{
  "d_model": 128,
  "norm_eps": 1e-05,
  "qk_norm": false,
  "bias": "none",
  "tie_embeddings": false,
  "init_std_down": 0.00589,
  "schedule": "cos",
  "batch_tokens": 16384,
  "train_tokens": 148700000
}
Each number is 128 + 32 x the weight over its row's rms, rounded and kept within 0 to 255. Layers, rows and columns count from 0. Numbers have three digits each. The size before them is the row's rms in percent of the matrix's.

# q: layer 3 attention query, 128x128, rms 0.123, rows 0-127, columns 64-95
# k: layer 3 attention key, 32x128, rms 0.106, rows 0-31, columns 64-95
# v: layer 3 attention value, 32x128, rms 0.0952, rows 0-31, columns 64-95
# o: layer 3 attention output (transposed), 128x128, rms 0.108, rows 0-127, columns 64-95
# gate: layer 3 MLP gate, 320x128, rms 0.138, rows 0-13, columns 64-95
# up: layer 3 MLP up, 320x128, rms 0.126, rows 0-12, columns 64-95
# down: layer 3 MLP down (transposed), 320x128, rms 0.122, rows 0-12, columns 64-95
q0 104:162147158149096083101056051109127103110146167157184110164148105143149101113104093103193090174073
q32 098:086158107137122102120169154097070155206151105101143159150081100106100123121156152138150223184123
q64 079:136114128139142116132118126127154127185172081138133077194091136077100124095143143136113145134150
q96 062:076167108093117063131108140156068091140153112104121118109105124141121073095222118165107145079085
k0 088:130161174138166120133155136149176129132101093121104168109063156142060171147000139098162087167141
q1 108:193117106200110165114138205153130116207081061136099131109121078103127074161095118108125189121138
q33 088:122122113140122086111080132145146056087144139105157049160143171105081110147068117110171139169088
q65 085:112162133125118144102085126132108143178156146122149196106100030052133120117122162142149164083149
q97 066:091148159080146083063114121171130177132088079164090118147128046132102106142110117157128139153120
k1 068:094158154122127096125123143153070128143156168033143169157175076125126092149141146155107125096138
q2 087:119106173051122135167137180169131140087137104134139134140128172120138153147145088137127144118128
q34 081:180087153147161123132140129173116175110124140153153147132132090143135142074170124145088068065136
q66 103:132110138161147128133172120100138157068155085108152130117119170187070094170149144121103116146119
q98 072:094149124107152220110192194138106144187114127161085136108000109153148097140125139160098080147145
k2 089:163060150095063100118097145100132118085132139155208111167200124095169132112189081120131120089111
q3 123:117140110114169107105057095116075100049151112134147130096138165145133182101177134095115132071096
q35 092:089095173152104080090155195179148146148121018113124098188131116172178148091133104187126107104148
q67 105:129105145096160136124074105186083107085128062135126100130119176135094123143184048106091118065111
q99 074:150142148151101178105125123133145113128143137136128109125154191151089148133162107167102132091106
k3 094:140161153073156203097143139110140126098106129170155093109176142173095099122131145135182123109134
q4 089:090129136083179095141125121154161092116128103067096109151149184070163205162106093142148182154157
q36 096:112073196090096126144135092152125164122109165078098185189162118143140130094138154162064091063112
q68 090:223157161088125178142162092160112086148080153117074102184088204132185127144084089107147145115129
q100 075:111168142098083140102129149158112156137080129105105154086155153120162120180116063103140171125130
k4 079:152162133081152138172115123113131130180103163094123129187099177101144102076151108049124142133141
q5 085:135169112186137137173113127123079142097160157119140145123166105128142138146182150099134105112149
q37 090:138115122137164142172125130086107112137119044091089113104109152125108125116123131128183124205151
q69 086:156140138178088107155028128129111134139172141125132094123149070100137140070076124077136100161194
q101 101:173146149139098149114062103149110071143159157170141095143126127060134125068095132131137147118138
k5 106:107113167140127109045129147128115116166130134159147077068114104104139116121138170186132099195090
q6 113:119100072146129150160172093122105183146108125133077148114116107088097070092105131132130123139113
q38 094:155145066160158112133089116039078150148146156164145127165112082083127120135174142100150119183105
q70 088:092100075151122142131115183091101174129100181132136148117106093090123085104169186116160182144131
q102 084:185135118087124161091088130104110095135103143163136102149109058114111094084134141101163122105139
k6 088:103091116124069154135135168186115102108144103153146151143139135103190172203144090187058141119167
q7 093:144131140164138115138059154121105122055135123128146073133161147152120183147137101113115160032153
q39 093:143143153112116136068109140112100068127136149088146104123198109133120171097120153151158120141127
q71 090:154128115142145120103078137138083139127167069135133105124120097100112132042158121092132151109159
q103 103:154145122158111169078057099147088075115147167166153088128146173117063144051150149127119143100141
k7 128:111148140155107128067125115116150065132127115134170091134168156110079131118090182182170107149115
q8 115:130110136122130150135146156059139164112128153138069074161104159152109103143108140074120154126137
q40 112:152152091091078112100158122061097152098094170119135155124149067150156125112083132108099121167130
q72 116:095104135101080105191157148103169180156107158095079159157123141123173108150118094059129098144135
q104 109:143095116098105092109105176121134145146099097117146142185132083153139074189133093032136114119177
k8 095:105154144118073146135138162213153125107117160183103114140117135118135079183079095150122146128185
q9 093:081069075168085133133156162137146113082092132158116153133113141131090108140139083147088117060148
q41 127:149177075103156227119174094177135113095119174162136128128161077141110113113135153137167104087137
q73 113:052142141117138166089193123106102149101084152107145156120197158125062105135161147148150135091117
q105 099:116132081069160133112138190159156110042089110147081171122119117150118101119192102133172101095149
k9 101:104164132081152150149123151157105061147125091175090115151140131139115116157152075152117129133175
q10 079:142151119131125078119103067149097172146093135128098125124163122098186155125129149075169145155126
q42 103:122097171148121072123123116085104183163148083140088119093096157137132098118108166117061113184152
q74 101:201136130133153128114060105156107131147192123123074068147112095147139131125064093090092150181118
q106 092:171133148131089136131059086171124167179221136141117104098127112104137119100053131090135102184177
k10 096:120100132131102103110123112075152109145134154121136115175194216104176097128150197126157098159121
q11 101:133104148047110110103198110088204117138063062126134164082165111119104102113157174144126145106049
q43 097:088136140087134145116180133176134113101138059189131152105126146162165126171148137124103189089097
q75 106:121133076136156116080146128095207158054135124182203181077186101158112148175185149133093132095080
q107 086:144088084107148117093141171098172141088094042136163180113112145167098136097172191101110174108056
k11 102:121152086180129085110131100164080107087090122111158187130116117184084167125174109169122096118134
q12 118:128115120201110097132102171145136117123100078191101167070134121135147087094147148165115046128104
q44 127:178121084075108137138174126151171073168069139194106210078128129169162093081108147105181102167148
q76 101:129058089136122174118137193135206103123126108147096159100103145177181141166107035138077132119153
q108 105:126114140128139166073081128130165113131173142131140113021125199154143131114136136169044163128120
k12 129:127133105117125081130142217152134080152109124165104141135065183155146099101138150133105142130141
q13 105:078129111220167081153099127125099123101155102136113099193090135176116134157108113130082102082127
q45 128:157175093144142196139119093149135066113132195179128113149152089122100163141116133164121101133156
q77 103:131116113141086089140138102132108091166108140137129129162128183083110068076175116166155098160170
q109 093:113157149121098032109115070072168098147129084102125170157093096073081102153166181131130104126140
k13 118:071101091086089141160152116113151080157113147133137075131105172059084132183105122126080155129179
q14 121:145129132165172137135067161179130118141208147136123045124103129115098169156086108110114170132172
q46 121:128094130139116118130082093123052135095146147068130081151136084100141179092099090170114084125173
q78 094:089113174087111117109131110142088116114094144076086149172155155131175087100122145157155131115179
q110 073:112115113137138108119080133154058143123172107111073081114099110060098080164117091076092078144186
k14 121:105152196135148089098083070111124160150140128096138113145091115104100080145142112103156162118124
q15 103:181108150123144105138110126083090132159141045090132103089093120083151168103136173083145115137136
q47 103:072083152096134059064108129124124142163108071125124110122148108118159150158119129104111133194072
q79 104:061113086139161066169110146102131134142163089113176124124088139164182136095129142170084132143160
q111 110:130132102161121113102083132110115081179141089140152101140094075088154093115123144096101108123121
k15 106:161113137207089073131133063084107201139134152144151148150079099112124135155172127182155077144115
q16 095:111106129096125102128149115088068100097159132070149116136155205115170163154166069097107093124151
q48 110:157129158096119133139092082140136191121155143103139110107135094082114150088116148150074057039130
q80 083:151212208103171183131139122128085095097148140116124157128152167164134119136148167150150189147047
q112 066:169185130124140127124102126100138162154145108085081111119132179163104161131128043085127153139178
k16 070:189114141138114105158102106150146142126091120158114110196156168064136153120096114157092132065127
q17 122:087174146151136082062063094136155151134153122174148140160153106101127115107124158178193070170115
q49 105:093126062144115158099155150084135093145104111141097145113109209156119123135111167146194145226114
q81 095:131101112068074076177165077124115157122154102108136125105117159127208157131081091123105095143120
q113 063:108130079155111114128166075121180099171155138095129122128139139090073154119168169098138110158092
k17 092:148165132164150116113152101172127121140118075114081113132097101153111133128066168090115140079142
q18 118:203113101181095152136200170135162132200092114143077158155113093141100030151074158120142146147151
q50 085:131164083083140142118109110115135106112126174121112123169098115105097132192134131079176167172120
q82 114:058165091197106156133153176100138143197105147102100157099122073087081111113101219120140137156152
q114 077:104142120131138078104136143131127084139140115187128107130093070107153110102127104097144176120111
k18 079:137072142134094102184129124152192128118114140110129175168096116093131143153134119134068122110136
q19 103:157114081090101105163118105216106106106131117133127110150171150100128174176126056146116208077155
q51 087:151108127130135093137114103193087137123131135181118141139188111109096116073177137181085064019136
q83 088:131166073199128076155133120166117109092164054152147095120126137149088172167168095151126194123143
q115 076:191175111188085153166129153166117128144113108195150088132112157156134148153092105164133175128178
k19 076:144074163121108061096178122132106078114127105119128095176224166163133103095102136185103130098136
q20 115:085091120095134139124213174122145116178082097114101171148107156135098093137100128125122123128117
q52 096:140138089166153175137106132093110112096163169150191138117102134130136109133121099052079113132121
q84 108:048101101133108148129193138079167127119087104079139211115147127137139095161108191111138139143100
q116 099:097097106123117104104157154075141171084111080082117136133123117169106125117159188058119103132097
k20 095:166134134066154150204120121160120157149083133101090158149039118134125169104159100049117135118171
q21 123:169128177122140113114042120130108130075182098100163082098137173097154234105105107112128158106126
q53 106:072075202095097105113136105169115130116107053118088136145176164158143153108089117198058105077118
q85 112:170084173084151115140083153194112131120139110164146059132135162119148191138133052135067107120143
q117 085:111148137128111157143117138171139122131120137138127129150131196095161134141098032190113163117147
k21 080:100148165109118137074178136119135106129155129155182070125195145148126121114168190152125106140114
q22 108:209155149136144140122053124199147109090180134136169082107151117122127168100095107128141184125132
q54 083:158113150081110096143112119129113093121116069163073104132151208149169162090122165165112117157147
q86 125:193129164110152147114047133166130115142148125177126077153108120104166160088117092124079126126149
q118 124:161147136151098166132081117163148101158147162175174077150125153067136167085103117145102166123131
k22 112:106137112150119132049123112123110113153165142118154097115161150109093128142127173177166101174080
q23 113:170126123082094157080071159148186122060131159140180157137171179124116197119121115129150219073125
q55 123:141130164166099100094078122150138087097122121166130111187178165108115109103107118160100083049130
q87 110:149149138072181156105089148102149092124140105146156123146082139096110186132142108133108125007059
q119 110:156172126112114131137141167148202077105132139170159090183165162117148143121132079162126170093124
k23 083:134121117102161151135111075084087128117144096089133155128103117129119104157117131133140142156125
q24 087:157171166076111175158117120111105148103141149123180160130148141145134153146197155099196161153182
q56 112:140092126102134103173131153072174146109132120132130133134118140164106129135148128103158168146100
q88 092:122111148140116152140099117163107126160196142142135145041139080131156119096148159095165119157165
q120 095:167111087143088187143133121134138108112199187181155132094165192126170139120153177108112160097144
k24 124:132110150136062158071135146149111115125133105193176143135179064109118128081143120132101096119153
q25 089:145126126135179124162061119131114183169168097083087165103103126098147092149143104078145125112182
q57 100:110071182142171132105086091104111184163132114085091082087118114067152081129111158127155087198131
q89 094:120071140126184151156096109104070146202138068099086075121123087132138097078104156129121128140182
q121 120:178140171153132160105058082100088107193190147171116070077141143053101127089098165130119123123146
k25 114:124071156157140136160139117059145150168142121100135151134121105118113153126146159103123080166091
q26 107:091121097147139101119098116119112142086186143129129125153119122196084158192150091071080206057142
q58 107:110125169209126109114075104121107128116164201125097030190110105110118134131143081142093088152141
q90 096:078090115135136089114076131132063130149133109119090146154140149098088073104140164129141121126195
q122 091:154074101166115123138141127133070141130170152160115056123146154078068116080155087096081115116171
k26 095:111087179113068156145152057118137160176118113094100132114109148085116138124107144148153131119154
q27 098:154088073125138108114113193139117172126204148143095136106145086125030175136158126097182184098091
q59 118:096081107181143101135093103132136178141157121097105134148113150092092115147164124191134112140162
q91 105:145116143160123164081152159166130099170151117156097153126108102143098096148216140194148154153161
q123 081:103142118156139142082131156133136103121173161142119086078186162126092138171192167116105185085097
k27 108:117070136122071149095123130092140153131144123097112135055154156090139088052115135098102129068137
q28 089:102098125124128106090185129139209086117124120151142112107115075093068152137105149204090150079044
q60 103:100094102104169135157171108185084103054123082120089195178123159125078134118136123178090123047132
q92 107:092115112135149147104182157156182119035090165151131163143150152164118115164149103162080152120078
q124 094:063117117076144101127179143109157106056114048109120151087067114164116142144128166151107150124099
k28 104:065120122148149131073117149167122137094111129074144095093104159154156119112198111138098132107126
q29 095:122162136136099171064103119080177167162115178104147131154098114065168138135137104090107108116085
q61 092:116153123129195153136138115151086153172102128127149167135148132094087152090073117089104089143131
q93 118:093132138091086082168135133092114135109068144088143184107155145134132127102121150151119094106092
q125 095:149103134126123127139147116059121096136110120132130119151109129173176106076054164078113048133101
k29 108:170122154141204145068119146140094166088114160162095152102104153129133125101192128151065099050112
q30 112:110146137128091109097142116134162071087107139135159150131149160192141058108146131148112105108095
q62 094:151163096169124142161177126128185075083113158154134156095086129176086083081149121127118130138095
q94 094:095104126112106119099148089122190079092123113124139128123192134129082082147157126156131142133051
q126 104:119050104171158125140188112126125167032125110167154183130155138252146116119133129176088115140103
k30 101:164135098110140119120125143146137094111092119185114102137051124085182148066083089149087174072142
q31 113:144137080136141117153138159155179054126147186193142139127066129144140198142133118177138113144129
q63 100:106076127129140144146166194113199153078115115130141174146110095126074136128121045180175169143123
q95 104:096082135161125107123155120123157138112086128132112161171165183153169133117089070158094143134102
q127 076:129076095129154124185174144152190119095084152133150124064091109135124169153118100139098108144140
k31 106:096162150135119149082142136128145195165110167140147114153079083130114123111185100115107098128100
v0 102:137078084107154084172127169089188092109078114148169109203191204153132136148057083167152124133084
o0 112:119099126112140126085124213129134131110157153167126160113171116108093169127126103123136171166048
o32 122:091163123149140114060195137155126148120113150144119177104175087082179129109168143116168131155133
o64 092:106112098121072153097116147137117116090143136143135146120155139077090118076169153150128172149125
o96 100:136115143149087145093108126092135135127179089137157154149126092111128150084141143147149163195056
v1 100:117174188105116059124094145143143121128187068194123097173131086154107082160095108140169166122092
o1 096:121168117129120137060136202090138135118090114122232155101148093144109126093072153148073033153105
o33 115:155157085107167135090141065212125107186135092151078146109146104104158124088124172113126109100151
o65 092:095160104136100167090100142124133169148143085127168128141093070091095117134179135149111190110048
o97 097:106141122126096086129120164087131154128062045116179129164133069151143147087130183124123120164052
v2 096:136156152107144195154144108133167100156147170122092130145135142145149077151150102096147100075140
o2 097:116099128144085096117143089096196099070101082094198106139145104166116121136099157138101069135114
o34 108:148159125098144116098161167199111098102038068196079119124162178171092189099135163106114129095085
o66 103:178141083167089135109114111119134131133150082112164088167086097137111172171159108075120109138146
o98 087:138122102161121118157143134124160144128023097111230145152123130141143172091158142129132069174122
v3 096:143108074182088114139137135104143140095135163197141179088096116097159169104211132171095093118160
o3 087:157125111120125148149086132181067149154167155144047096150157152092091175148143082097155178096153
o35 099:135162115145131160140111145140166119157156167112138076170138140104093155163173144112111142161156
o67 084:142127099133099138123123103126056128138124173106078070165174166080109145160158083108140159106154
o99 107:171114092129104172127110129144082142155218180117090079131158139089078115174140076109177191105164
v4 106:172089112198122154125129188139185106167175125121100104083094135097205160150101138167148142136115
o4 108:166145170106089116118131087057204140156105114164096107089091164126132075071188165171100134130161
o36 100:108085151137092100211099099148127174077146108096135136153127157121113108123111038200142180140112
o68 103:099089095098169157167200114104121085154148084160113091119183105120130134180127209170148152153064
o100 089:091104135144200079119114124117151152097103077133069174183150083087129149090152139110162170137101
v5 110:176147189175133134109111115129141123168038139182101152175132137177148150099125131187113087107131
o5 092:126120087156119160184139118083165103130127153163177168107118098115111098192106196167103106118089
o37 115:152166118086140129100163062096156176108168163088077176108098163097127170110170149140110127181103
o69 109:144141169142150120153142137125132137157154124125115067202070181124110073151149080169206132154134
o101 101:110173182136150148119153134182130153075116116144106108137132172129139125161138110187150114125133
v6 111:125127168085091099136135108101144105132137126168112198126089082211107130144174118153093127113088
o6 114:097137113146134130110146163167156138144122134137131156136145110182152120186110131114139066076140
o38 113:157188123164113184158089124157071148104110142099094150086089113085146106126147111126147109123143
o70 113:073138093115117107114144104126111121089163135094128091157107094107105096095133084107093149101139
o102 073:149103148155096124055132131154122153184162142153058130116156154149157111079131086116162162165150
v7 085:114143105093073133123084100127193148121175150139124072119133068117087124111102117165126158168125
o7 093:123154092096131175116115161151105130168209137169133142096210099063095115180119127091081180101135
o39 115:162088136131176148147198124191122128142135136094073133100121101195123117090080112084111077098130
o71 070:110076159108153186157110189167093128117208133097048156094108108139087100168175096103125150122103
o103 089:127079085134145135122098183146078111145204170086079113110141098147123063150174092166137192124140
v8 099:169084139104108155131137134118141196144155155138137099052157110072151080147092113133121117100154
o8 110:155130089145129114155124176065087091084209166173142117123148099138110080141096112132075138118056
o40 120:175174143118104138109238102173126141185091116170123118121132142137123149119098113137097140147068
o72 080:119151105126159129117126172139198099162153068145076119073130136108072174142139112187098171122081
o104 081:108138116118128157178090166158126120106145166091114151104161142139120097166172111118049045130069
v9 102:182108152157121164134108091154142144125111146112156184109121199076117087153141130152156123171140
o9 095:089132145099165149107133154147073177126148108119149099076165135109081115100103072099117114136081
o41 109:109123138105130128123106164060134177102133118044109155184107120131090172091121173102176122143102
o73 111:109086113137154145166083148048049135142131090161188127113161098064106121133140149142157151150163
o105 083:111139108147117083167146189071142130113164096180151093122203078134073129097168146105100119123066
v10 107:121180122157098085098109062135109113149087199048151154120091146129092154132146129104133173120158
o10 097:085104092157081147093108140159092130119114153067158133124127131113108155056133075088187118207114
o42 115:135094103185110145080149136057120110114071109134101123172127137166056137112095120156167133069111
o74 111:120125104167124190106093183107142089090141146150148177073103120122127121166112089105131113088157
o106 099:098128129147137167097080107110155118121157158123186191100093157159090133127056098167102120157180
v11 107:083255176123150109123101155171174079131133142124142090134130154133102149100113110163150123166107
o11 097:101141106109110120051146141126146173161104102073160151138094067133122106141179153106147141121204
o43 125:115102109081121178145136075087120114179155135113086127152145108135054136158112148112091086053176
o75 112:117183098147081161064073157111127163133155107156105170091101148127153118151139121149107150111091
o107 092:158125092155118117105141132092180096144174032190166084088102110136122131166149157184114214091122
v12 093:155127110140104082125085107104066091116140073100151108190115151054169135202123103110140105163109
o12 094:171163135146083153158118162131143154123137119147114167096109192158110138111097084135158109174100
o44 113:169191106159101115174086178177133178125079132155137099099098141139188092090131130099161126144113
o76 104:086092112117137145143156141108100118082092083110168123114108124163064119130149179094068199127065
o108 101:157111107132113127132154159136149190109119037119144155147116139132110117122132105087131137187032
v13 100:183176160125113121098110107152127095087089122107133110167111135140124157107118108138131115087119
o13 082:121140161160110171176111108150119155132154138149061149108114116145123127150221138107070164075125
o45 117:164103176134141130140044204055133182079159179146201133133100111160113101120155104103146109111081
o77 099:132119110118152127124156180113070139097189157162153113164140179161101130116106214083094072126172
o109 080:172100075101147122136155126154108144137162147137076142118141142133086144108145158090124120124136
v14 097:125128103159077134114109168117102194108129155156163180165104075162177149136162107077118116132119
o14 094:111133117132141136123097061171049122143169150105139133108170131135054096080136086128117148106170
o46 093:098086122134181118119136116158118139168181097056097112191098154096095089155122119135141157137202
o78 097:118096108123133172125094145108046090107149190106077085133121142136076121115124080113141179093142
o110 111:132118104132084128096081126104059152163215186087137121156133097134071092104148133123191197114174
v15 088:154104094119123073166107088119098138184081096124099177123112170097105127108122083117148149100105
o15 084:133117178182115153123138027134115150129103140104127074103080133185153081106133107147091016155140
o47 113:103160161145093112129076198049061158065134160119184170161176116104161105122157144135139103143141
o79 089:152122115117119111117118110090067165094153180096194103189141106107154107084171108104139071137169
o111 088:141129133155101128132107119078069195102155203106210126170116100147131100056165159092155067155152
v16 085:145173107129078119127140121117173168093090173118110176147143105137195151138178165099167148109110
o16 074:149124161143109156154112115151043099173131110152060127108156158147120162158131118061128087095110
o48 106:153172157134146171159059170081177105164082152141152111156117129107104124107147099086099082109119
o80 089:185139086111140099135143141130101091111146136130106081136141139144141115145098102100079099072147
o112 079:160146127148112162113103152137024156127201155120095126098135151133078092107100094130153123094174
v17 104:094128186080092195117132154172143129101116115093125110177148108134143162185175146156122114139161
o17 108:118165092108129138148097074105169159112165100161108166081164142139135109133142175181044178102182
o49 098:158173137104187102117099160073121185134095086059049112119066142094110096123131112106136112182134
o81 104:155091128117120136156152117079041143126137161140129114182124075152136092138141101095108165176131
o113 080:179110122165129121094120159064116170120200182151087124150130079175087146144100164104131121098086
v18 103:181150097149159170108136149162117111147096127138119113174143091052122104135095140152076158149083
o18 104:128107171093182105123105118070212164180115087151115153114083141138124146168122119176186122105142
o50 100:150125157115114079150136124085131128100142137095130129091155125095223144145137091095100070163134
o82 091:127133192139170129119147103127107164185082117116137106165123099175068140112146124114174111168138
o114 096:122115157105172109077181143127135140155110071120062122150131125100103116153133124098108068151134
v19 106:099149157095107145136179150137177170138102108104128193141091121080182175077107148097150126114131
o19 111:193109146037130048112072168105156067123118147161133127121141100110108182041135120151128139160129
o51 100:157132152142164122110135086118191056120108137149092134152087110110176148139131133056133124153096
o83 098:149129107073116128127157085186117094169124131141124091037188095111143158166144153140157120131181
o115 091:074083055115094122092079147053136101107098133059150152141131113176110137069097128116099125172152
v20 093:189114125105178104146106181126137138121174117168105157164112142105149189125173097089143113085078
o20 093:149089164095137125125142190057180130116141124114133124108150170180105143150099083119117116123114
o52 116:117185151179133093109130064137129165093103126135080159124112111128246107122113182105171157136148
o84 102:136059099141123134128099111120089107083151091129142121131173114109124093102167145109119173122098
o116 095:114113140184122111084141125056127148136143060137163131182105102118127112075181116143162174182095
v21 099:170159099126132148136097213135147161083122122172117112104170107165115082103112134064189153127114
o21 084:105133115092094137121171128149136097138137098111139102148172191203137106163116156133193101133143
o53 114:131110111151125112124132096160133059198130095144152115147097121102160094128143138119127148104167
o85 110:078136124094113081090171138078179102103206083105108137144152129145124162141107149166095136085104
o117 087:109132137127106075135153111091069140148132125097095131130136091124164104117088142155189135138126
v22 091:101177100126063067169143142123028099142132142097171140142144174127126157137094155152124160164136
o22 094:148182110103112089135109139172121120097143104121106192139084137078122148087150065102126128164134
o54 101:117109113145147186135068195122121155145160149164137146082131092153105100119137089087135105116056
o86 089:060105117114104111137104134119085128061158112142175150094157087127085179125108137118113163122145
o118 085:167083082107069118180120137157160150133091090139178154122131087124082139122119077131117154137067
v23 103:122135196117145128152161153156159126098127062096086112121158087143134121146119161177170142146169
o23 110:088114156109132179142058176133107143124142148132134167103151116113136155223126134107127143100131
o55 111:110122123108113118113085148042170089181132170162204143092099091097167121179120116147080115126126
o87 107:113099182134096096160110106123143182128113122133198128153115115105094066104090136183093068143178
o119 093:172102167135167143192100152082095111133118105193152122122111148093090137190076120161086047107110
v24 100:124140121085154142129116120103162112171097102152155147085123114104191118133170153085104153132123
o24 092:102143092084140096146190168111150083196085082193135128143132111089124175143076135143140115093124
o56 115:152186120164164148081125114147132153113124134180089111063148099121110126135157143142149178084102
o88 114:121108173162154138138159102064135125137090101126109110148054097114148085105121152100151110127134
o120 090:096093176126147169111206155155177118094104098166056108107107159155142133136119118160113135135082
v25 099:124075141177110076136132133146175168108094191099160110084093117115153138170100120156126135138071
o25 100:081098093109141137121094142153041114196170200144104156133181090105101188121114116097069132115143
o57 110:065180131152093180098096153072099148152105188083151134127096120066145175108177134112135090211169
o89 080:147101088096115177103058121128027129116172159158103133129161137084097087086176123152105163123132
o121 096:154098091127120183101104133125100132122233171147119096088187104145086106122152099101172146120130
v26 102:159082160085104159167143124108113158121158112098127095194079098130114193142178132100064143125131
o26 101:113139075121123140105105123158148135025141144157171154154131144150090092115204123151104216152135
o58 108:116088150146128115148129119154120136121101105088139156146093182091143109123139070142121173139142
o90 099:173112140096115140155132164136119115132132140161087170075161100187086172089077150137118128147133
o122 090:123130131112096076049154099119165121170111117121127137169111092128114121089131144109142154143148
v27 108:124134172157153086092120121141142161165129091148130103165079125107176106091110127107097173079158
o27 102:136119159142120116131101132085089096149084150100152127161095142131129073098111098112145070151140
o59 110:172120170124124162101120068079174123153159121153160138186139156156119120198118154172116154110104
o91 107:116105121137176107118124114116174194129088144174096112078096184144148099148110150163167108093141
o123 085:091134165109157096145146180101188194090093074152145107141044160118118119123126172188167134182109
v28 102:174099113136174057164133110114099114135166102128119090085141089126056113163155159093184092144136
o28 100:131114140146120142149186168133118137046176108101129122114104185104107078170136126148158103182066
o60 106:098077159121116083149171104184109124134163088115132117106099142128190112127121135130099137137089
o92 099:164118138100137105194106162210129112112143128108159174128161118141113140146170118155123167134112
o124 090:128176147136090084147138141123126147090071079139147134143136102107128136099126146140085100129095
v29 088:141104167144142150167146172124146138143107101099077110121145178149110088150192130089158154128137
o29 100:106125135189126128092142061125073144115077115082173110101115111147113071084125147184071073127168
o61 096:070119111109109072105086119080121116121140089140203169126151135061129122152124167165106143132162
o93 092:167142132131135072142096095076100173141128119134215117178101104087144119057129164151106082148136
o125 099:140158132139120095150116095083119158125080128145229132143140084125133164074138215099127063135123
v30 106:122092149137145178121175170094115087076108110125120161123137118154161119117191090177119129122126
o30 093:148087131111148162139180111074204137119104099175111095138114158167125100131139141203172145138118
o62 125:118087148081069121171147115141096151092123120079100096130121159119124130150111072190115153142119
o94 095:135166133145090126123129086178140148209116126115107130142087167142193128138115077181138125182106
o126 090:104182170117130124149152073168178086182064153155051136131117151117195167135099164148084117142172
v31 104:109117159106124107113148117105194112078113154117116109143072196120173191142131144152174105127125
o31 106:112096101127129066095116151086119147088122152102100149135153097141078133053194159124103147171089
o63 128:118139152104153115142178064148156146108109140126061147171090159132147140106124182140111119123078
o95 104:194146050112093172135078142139122089116145140186115128106110135142133152095109132115102159092055
o127 081:158129096119083096110089156076173120134121060135201144145140099154055173070133170153120127177097
gate0 100:089154155150113104127191191154106140156119159099090106077112197093105176141098102135131161127112
up0 105:159161133116158171100123119120225122100094143154108053135169122149153150097171129175171133137111
down0 104:160163149148126100136098168113156118087091145140108115191147125139156123156147198124191161151111
gate1 098:100061144151133131190119088105172124148165143150166147139136070161148165152111137112106071122125
up1 103:153114119140108162123093119138121156152185152182157166134175147148168123134133078106135091082154
down1 104:070118156105102120168103128112125091152211147146149161152175083164152173192122118096104080141145
gate2 106:131163146146102158122109106145139143148142057071109078136078098163110116113169154099048092124119
up2 101:109104165153144131096113151109153113133136119142143204119174118158170147137158117153119130152133
down2 102:148161134159141158168058079122104115147078132118117092216170122109106167160140157105112129123101
gate3 098:184153181130170117135107152130112105131139118084135115129132128079159150201185143085101177123095
up3 099:080123134116180057184148085100136151187165145115125107172113080106079089191142205120133126112110
down3 097:110136147118111083122153117111103099180156167151119076133162076103115208169147144135080171083196
gate4 093:118115154170165083110183142150134187148116124118077154108119091166125104153118077132088127117171
up4 096:175141176148176153152142143130102106147158182161140127137147098102167058084147096130142128091076
down4 096:156134150102144156091084111139168137047041085113180164156116142074161115164199140117124120151123
gate5 105:140126144105142135143135125140154095115102177101110152157098154093137121103135101095188139185178
up5 102:143121169181119144152132151107138077150162131130155089100122123148188138155153136134161173110098
down5 103:160176167161076161119165156127096079184200104124104051173101107171152160133160104167139125066196
gate6 101:094098101133080038148108159139141102127136189082125161146186149111116064175090119101109116123203
up6 103:097108154145121122092049170077140081177090141139161163153173118103128096192070142115103112141109
down6 104:179191096109145150084178107097115125154117117149113150155062091092179127107177123097138125094173
gate7 097:094123125157144088158189150151089134125111104188100127112146062140118120129095110165135138189130
up7 096:144118094093108182098150121124141144159146112159088134117130153139151151184191054109168114118115
down7 095:099144183178175191171091109110171144152130070128113104077117172201209080139169141106091111156121
gate8 094:180141128123152169139142121163188163162127133162152144167087141154181150121076129099084150117101
up8 092:165171114142112099164169133140144135161157120133165190135148066098108170184130110139054188149188
down8 091:082077087106062158144121117120128111086134040127163076152164144119109129089122151141133100141107
gate9 110:150153069085095116129173146122093135156128096148118134161133183144123119164146086109153137123147
up9 098:104136171177132124192155109141156109047133169136183117127071181103088090128113115116078116160153
down9 101:139133136075107141191139144085108054124126173111112147115108148127119178102124139135145132125167
gate10 098:137154093156126186100120109118091141107162146112118128131063125151191181119080149143087138160186
up10 100:147143141131160152176082076165117191150132109149101153086126089055118162132121062156085115047140
down10 099:103113126175212099119057122105162159089171103057140104114103117125100131161133128118160154199175
gate11 096:081128139138176110175124169139121192120169170167128147158142079160161139096102158140131091126170
up11 091:150133148130134165126177100172081109096149066112133104092083165125069135128169119133126085175111
down11 089:076191123153133143173073119127116100170104115111171132094159117166193100097114077139137123090105
gate12 109:129043166089082117109105147113169162151124110096093140095062145077133096111141112093126149177107
up12 110:115115104089134135074117142105184125153097095195135183060060098095150115133122167142106152091130
down12 101:166127097151116134145118081108052136168129067153104151138140129103125153148142136156094108122124
gate13 107:169109147143098160122087203167147160118145116115148160151096133106184167129122156151149146083099